config.toml
attn_scale = 0.125
optimizer = "soap_variant"
weight_decay = 0.0
doc_mask = true
dataset = "wikipedia_en"
Each number is 128 + 32 x the weight over its row's rms, rounded and kept within 0 to 255. Layers, rows and columns count from 0. Numbers have three digits each. The size before them is the row's rms in percent of the matrix's.

# layer 3 attention value, 768x768, rms 0.0192, rows 190-191, columns 576-767
098:111120141101130127157112152151080130139148088194110094103101070124082121124117108162101171130128104182157109103152157113139088167139120101113090156165162127130077191081166104160127164172157131151082143116136176115140145137080139115085085124109210156163125122090187165137160139097121125138134175103064123128152144095110184131135150129146147118114103176146150081123116173177105139148169147080174126147180146182129077088151136082188107180170088145090102095203109213127097094144149094174159109162189145142109143122136153152123165111230169135032121154167173124144142136116121130111
095:125152137100142092157046065168139109104177152145098138115125070111151063112112160122103130142118167170191143126170129132137176127099157103103107141205203136137132115157086103076169144076061060132094130108138154097138152111124080101101118121123120163139121089131117171155161082104173100121120117133138130149179140135184126165107191113137086153160126208140113071132187116154080111097091117222154111089097195124159078202162145111164089147108164055107114150148121109111152160184117121160142093127135111110057139171091106112172186107218113093171056160124098156096109150166161149102
# layer 3 attention output (transposed), 768x768, rms 0.0256, rows 190-191, columns 576-767
090:133123173121100191102103119093111092147055132173124092134158116209154119152165101076167145114098171148113197162117151162161168089162121186138153161078126129127182132121120095074101114150110111161127116156143127107150165148113146101129151107124104083101110083110095183116143141119171144219108101129158112187117130156141136117130124099119159189094130096181149146116161107124150125093109118126057124103131167115159123107102157169095097116147116112108130124112194070111101120180093113145114121170085126049091129096116165148096110167105139166140117103106145081111087093164178113160
089:133101173085112223129131182133122158156082127138130135090110149127106168116156102121137102101130112150122170078100112096083123126163098119193156099092101069126046156074088142149108155178128169160119122147127124149189120154189142106149152127119128092164122091148130121180059152137110117100126175115149107136137115134074142125129111158156168109126142114147171135135113112138171183108137154127100150149162119121125092106059100137105033096204060084205150135080146134113144108071092138184110122144176119145161116089130183098121123151086186148140166131104161070110155135190052075099
# layer 3 attention query, 768x768, rms 0.0214, rows 192-206, columns 576-767
099:146103195153128208094168151130160130148176098154135137141134137189121083149115160126175119131083130194122167111201129084120100162135116102114075107168151139087122116177087151131111193145145142099097167087124122147135117181085173137166174143187078091115084146171135126144149107091182046098089093087067153154160117114153139119161139142152110152140123114112156127094174113158133099116140120163136164098119123144097159179127111090107137150206143143104121204187117070140060146125109137156156137088118150128144113102183129111086096132214168154102134122113159154152082106177149090158
105:127144193088160134136092148090113152089118130153185223160093144092168119093163091108115114066117132103156164091128150121170163178115151195134144112196105118124151110204190100118084153109120104146097150107108113121080205156135101156155102073143104202139127141123140094089107129062088136100126137174127110090163145103072089043112146222115075153132100125145129197128096141112158067123117110229120141110158145213121133103091140099110171112115123170119160111143161120140115098118149153125128131172160151177096168154094121174128126142129164161164128121091131131097135119093180137148
108:146082115117131131127121127029104150160172092122084134125087120138123118182135122116152151143105127107132134121132145171140157150123078115128184197155126153079139114134053162165116125121126130101135133106157149130060105072130158130142113134135192124102140086127068135147197136062132121141100096160122131113176168103139173168127101095109109110106109177161110157113149103090170136192145191077130122182114134161104107100106182190143165129150144172136092075137155105111130057105129092134128102162099149202170097211155143159136111138188166105146136129134113126095100145130120119112
101:045144197177087145127197163100113167086070118085132133103139126133108196085135105176086135187125149127130005139122163163129129106140123128188095111155094148184098135135138132147105078059120166159173105145073078150161111162113127111121112081156120101162156168149135151158092146126142133083139072133101150182102124112120131104167209138163163158141093110126102119134052169156177122144079119101152178110072157100165131095117121150185127163099096117139095076190121136108135167114189143140152124088115099166124126079139120102157208119115120101133134078128154152147128144112173108101
100:138122105106122032125132151221126157108153103074125125095112143093120061132147164131140115112163182197085146117089097127101145177145094063202146151153155109141127112117151140124080125141161116112152124103096090075122151088151135076127124151097108154120148115096109101218126160116071116117149158103081133165169098084158130175109160145138171087141101125123090095168120102106082140118137115164138185089111073102095128124149150134115130117124106079139114139096100168131098110151171136152116110130089173118166155105177139116147078138100097151108134159118142129124100188092175080139
098:094114101132142127132136111144089174152138118139110144133149122133138128106148140135137142094150155138134115121126103104179148093106088116099183111193090109134142138159180167181117097089174197138112139077045125060122106120145127140151201144156086122118155134132159072111121116188095143206187136124153124120118119112100137142106106164069145126100126166060152165123145151098097144134180101090169185118149144078144121112124155207073163140098076141198111157102095149167113098109131083068103099094102131123145071097111141138086150165121107130078079176119093111126107086139155167077
108:107125098085170198133082125124185104158100113039119131177172163125139151122147141128041162114100141128163097117053109140173138147126115100138149119126163068139014132097155092099126146095138077095123110170174109106080101142184082074081161104109065076107148155109128150110129120106114089115069173105108113133108096080130092124184126151135095164067160206078138118127104146109051186139123174102161144148132133169170137130120093082136133151184113156121143105188095142111166075134151192127124109095134100124084140165107100159102120123110145065160118066142165148132135178125163191103
099:142156119077103120089147141102163171088124057190111144116171177094130128123136170115141163096142149138105157146113075102093086064107145157137142093120140136094149160134110169127116141150092137144145143114099110132091128139080167135164066097126125074109101115103129088085091132096152164128168162161113101113071131160088147111114129069157075103129071088156128120100161084188116153145066111135125128088182147123121069198137154128098061132086127165093089129074114125110143052137157154131170150164051116175191118124113087195151114149149114089063118146173122098199132134160131107189
101:157156126134125104144100094125139068141149072123103188159135186121194121188165068169024164141118195161116141176114162029151050142109110166155173175172109106150133152095115089121094111135139092108101102144173163153144153125168129105104060102087222109138159096086147137143144143151093161159062113135133098183105138153126109092129089157168118120128104118154137060106168114065121156091139073140168090144139152105118163176092166139126126110064093098112163152105104102114123116073120146173097115127052112115108131127115148161094110086146120163153130187128085197115120123098149112096
103:111195182112118078145188100102155159132122155150122126177149163124115071083057077167172165109107110158122110176083111134081147131113138128130137103095119088148080150058149152149101186114125117142178087145074125194146123082134083127114128078073132111158135173130108107053171075127148177151146135181121165071134128108091175101135045072084164108127132067107141131133130111141162173115123137099087103126168161114164099191100135176104079099081139134140155124105114075125089129114066115168126151219166176103146111086194133106194138136152101102094146190115075095092097107038108150168
103:112077076113158169146115130129104143159110132102118124134139129122136106178134101122143095125224122082110134123086126183150128125139103131141171138093149093154144128086103103101157114181115139171126155085163098132074104161110119111166158107127131108082181118123151097145151141135125142107089135085115134159140100168141107129176153114168104103161130169149116190105075185096160147142127115138104125109070170045119159143114130142133126106148128141132110128156141157156063140080108090108071129165150104135099102032133065145080106161093110091078085121151165136175115133186106103144
095:096085109107135162148146093103130143146156127148093140117116143124145136106107104112158123169134107175172128138069117112154115140107181162126166145181089113142095154108158149121102136095124195200090173070114112161131133092104149098139123126113166116138139127123116123147106155187114198103171141125136132096135108097163139165137207090141122137192113122161172140189099124150071084137172089137153156180181106122074056112115106112126134175088129111100063156173115146120092098095214158170109107150168166176091151088155137129072085136117172144086124080092123128116077127139104066161
105:118158199109094130209150122116091083118136054173116142118138153153112157126138125078128106079099110139158152139167067134092130128161129120152081113091135111131113149092115111073173124093144127155113074148136178075187153106126108129111151157120128140146194101068172131107177143093092113183109083181160128124034148138153212141160133202127156105120114147105092119181167092094120143115068113081073146132124087170111181125137076106140103090208136146062097113098180163148141106131133162118114102177127134147160157116139169091127133137104063157091110159052134110176112107136164101156
100:110126151064130128151193144145113168154144157135144125129174129112172150146124080100088173154120157106153132113142158131161131157107112127081091075171082158131122172088173133185090121159128143208155151192184091111090109112170099077139132164113110119107093169092080175171144145139124124133073190146110108158082110131120149130084150161126100072141125085129150143125113183138131164089108060197142161151141099150111082097090116118139161146082191123135116155137109134096123156095175176163088112149140128081073167118207138112113129132143164137118128070149132162132142168144142189116
098:130133120127138126115191074102123144115141158073102090129139163085131189182161103186108115099067094122104165143124160085105161061107178147133094100091165127169140135052147134112128135136130163128126088125126138098105125122178128170123123234174100135149187127113160074145199172166134149149126123121109151104139176121096132108072095181159096123158076132128122119156103072136127155103159081153103153158137167202183107117109122174197108184132168127095106150142152159176122142197082180142054116059122160142095127134162126087160133071137175153177108114130179109110156145123112191153
# layer 3 attention key, 768x768, rms 0.0211, rows 192-206, columns 576-767
102:159141164154138156079104124063073168129142081162146170071157145092183083125139129105125148161117153135103098158101082130117123155138153094129057184214120162119187093092121113172117143170067093095116170179103200148119125078152154229079133131033100085180083156078162088137124142123133139165154147066129099090209115124121141172092108159232164100162143152178160126165149203139150134114117179094153126198122109126100158120115160174171112154155063092114136139115169111129133136142202082076153064124134086143146125130111183165071071065140132177160105095163098151184108116140108108147
105:166197104165124105129052138073087107173138127145117133126106127118118124120101096089093128136131119121165131108143127100120177082128152106116143184090138134114146176161197157116140202138130162146154145155138124090188182174098138122142117131160163176134148171145148147161141153203103111153118154149034171127084129129131119178092144216098094167123119082187124146134142136103097050146187117089139070166134131121095166150127133087101067080150210151145104151104109113152114098120148208145087091109083061127154216149111122116187125159127108202142121123136120092139152115124164154174
109:150189088177065138138100063136171088136067054092161115134096117107117162130136137108133143139114159109130171133178131108110112072094187110072123116175149123125184098071131116083118085152132151129148077142071113189124114098153140151066127091152100135091131141169158200123150135113135183157118181122095183127157170128176127153162141082217128152140132141186141145114137124186141136084088193143193149175144158133096164091130127099132118131132150133138060126110109140123166096134124100154109135117125081127110076128116159140114123058154104137116146109197092099061099179136177134229
102:100154076187123120189121103071106093176179133164114088110119115147085116153118114161112136210156130131170131093144123104093073154120112170103134149159117121127136120132092048127150115121187094136135195113133146097099111181099140074178136139082121139135145043095169139128101086072129154120109105110094132083081126161133102115141165105172092107057092184111159121120174105138075118132107110099152119133122127100090177146170195153177176132111115085152091187088072061149083077115156109108105135115137068116143140145139124155152137100131061101136180130127152090134142145148158095075
098:125168109173120163136100095133179098077120116122143141158117163076097134127147141094086143100157108152113141146129130101177172163115161163132138121138128139192121126182128070120176055242163165141102107091090127145068089090144075105143123173133105158089145068151171186107140102089112097150159107137136112126146135164092195071123094079140117131143172130114151126127125187126138141154133160115086170160135155125129095125149119130112147085129186089145112110121145144127186133118084135150092123108124113072052127153088115126108136146189111150180092107171078155112096150115152139111
103:120103154112166130111241172137104127152085147101161139127088145140130217120167096128087163152121103142116110067096079119158116090137124113120147132115079142115176123113125146143117134165120163145071168140199091137148089132116126108123127121100188088149152123102099116105097074129116130158145171098114086110097148116183095089093102071155110137059220089103135131087139166138120151168173087206193204142118139120157084132146062095095093104120121172087125172083131150090115133169073142095064087137164101175097112086070139112118141091150117159167142120167138119162159155100213133105
104:126189106132180155142114118158155141166111143103176165134200129111127115082131183122150085144128128146124163100175091149166073181204082186094144179135141179194140110089127145085129174118106056131162158167170181118138103145158082143202155164166132106118158148086100103107140115150171097099075162148109127124075056138117120078102132125094151167207153115162064134168133144122172134169109110113189130135124131079140133103159124147117160157155104046098079138070100109140150150063103110149137127140163143081129100137167119112131123091148096122141155087118184141116113146121160173115
100:212085232117152182145173147133162152067157101140146073126122101155082124099206108169071132154122150152177123127159128152156147080122110084108101185127174115131178158140113117111145171138117071116108198113199079151132138122099144128109102176116134092107118073139131154076107167110139164192110152178170109135096164162170152150101134127119090155155126157107148171100135143113098100147144171141173124095140098113128110145129092203154135130061157130127093152056111154145109141102130131117105125102105176156236160111158099149090080104137113099164114191103110080137143149153074127083
099:097140133204201119144155136186137150109117160099099175177127143128125099128132157145120154067133179149147167130134116156059126205154156077197084141143131187113168152205123138120142121135093070103168126090160130091162168121097131105114103129133111091105093116107117053112149091137052111202151141144144112209144086096115194192130101167142147083090152099132166109114131145149134113129108137177127132136150082125140121085087149124150202081137117130131123124115137105086107082145127166116068172148088135095161148136114126084192085119104123138103118085128123116146136132173136132089
104:124129171113125131101080113130147100144147118114108125090107075134149093102096132155065072144124176099121151085153073142127088118133102174127176094166104135100158212145123169110197190117127162148108143131136103178203143089100077185138144059143139111100034103163116134102111155094134120123188144152164142107083189177128133105170115147155137134129103123181123112155145107106154114091132104123128155108088064124102116144130145119109170171180097121105161097162150148128180117125129142164140136121081061128121088120141101174078157103081132123105185098151167139138123097158087135079
106:122146031055159134132177166177049105140075116097135115080163172132161184111123111179190104092133166162099148068047075093133108096134098116194155172180110141097146121101125113128067114161106177093053147116171165095138142137184124180210132165128077106143124119101118163137145156115156155164139111130107157086187104170107101141087178051166112166146144140109132131113121069153129133117092144144107149092115160057101123123146126128089101129129149061122066140123109125219120148169106142090091097094142119122123159119109140113105123150154086157119138185093102112192159159110124087101
099:060090188187106107093135104140143167144140111138123123115143128148112143156163191105092198128166084087093112125116096119106139085109162109098137036165152156086150123163078112142151154134111119150042186145079135149107150143105126179130226188133069139132145107166085110143062132204163153125127054172128131145126081124114156143066160081164130116155150118116114169124090131067118169137136079116099058129136162096110168120142136146152126170143166144085194186102087050164136100137103171142170117093108129070117185140132226094157105091120113121144150158163067138123124090127136128110
103:127112128128115034154120128122105123099130093126157135083121145187145157125093070156096120127125115161122156094173105135096126174107159168114155192127125082130073123092077134161125079153120074105168175092147176147086158141117078153110160185134088145168080119145109064126098135076144125089164124106128106198099151180069116104122117143156172119114141140151116121124137122118128101110059127146169121155121146113142144201102183123149173125104138125098132134156160176149102082072161143102155127180088111099144168119125165126148145092162146059183106123078145117167109142133140112120
099:155129137110149115169117131167140158124175157157084187135155146123119094110149151102107143110132087118115123093094118152118036108139114136149091092082115105155133141125117119158088124164137141118060062166060192125173105120092106105111070104131083116130161098127122134061109095082055137125113148114076178105134122144138151086095183180147097135116168160117086138189188150099103121155178136178134116122143157095109067104110126167146106082094125165125115190111097072084137178093108144149204097190105138160150135117095103135117113091086089129165163095114132096148134141123155151136
103:118071107098137178066116104107075072116125178162132124097130106135126134145147051085165107141159106094135069155150097085052116111143155095086109120121157140156119121129123102135148118107110114114157141143101117117125189175106168075083127143129108148149111161129140106095145108085075138100142110154109101131184161120175087162102120084102141148101106121163135185065157217104157112186134114103149140092077121154183115156129175131120165122165147165149173178123141154149141109141122150146143124143178124133121158155105110097175222170133136135136122092086107099181095163109112097125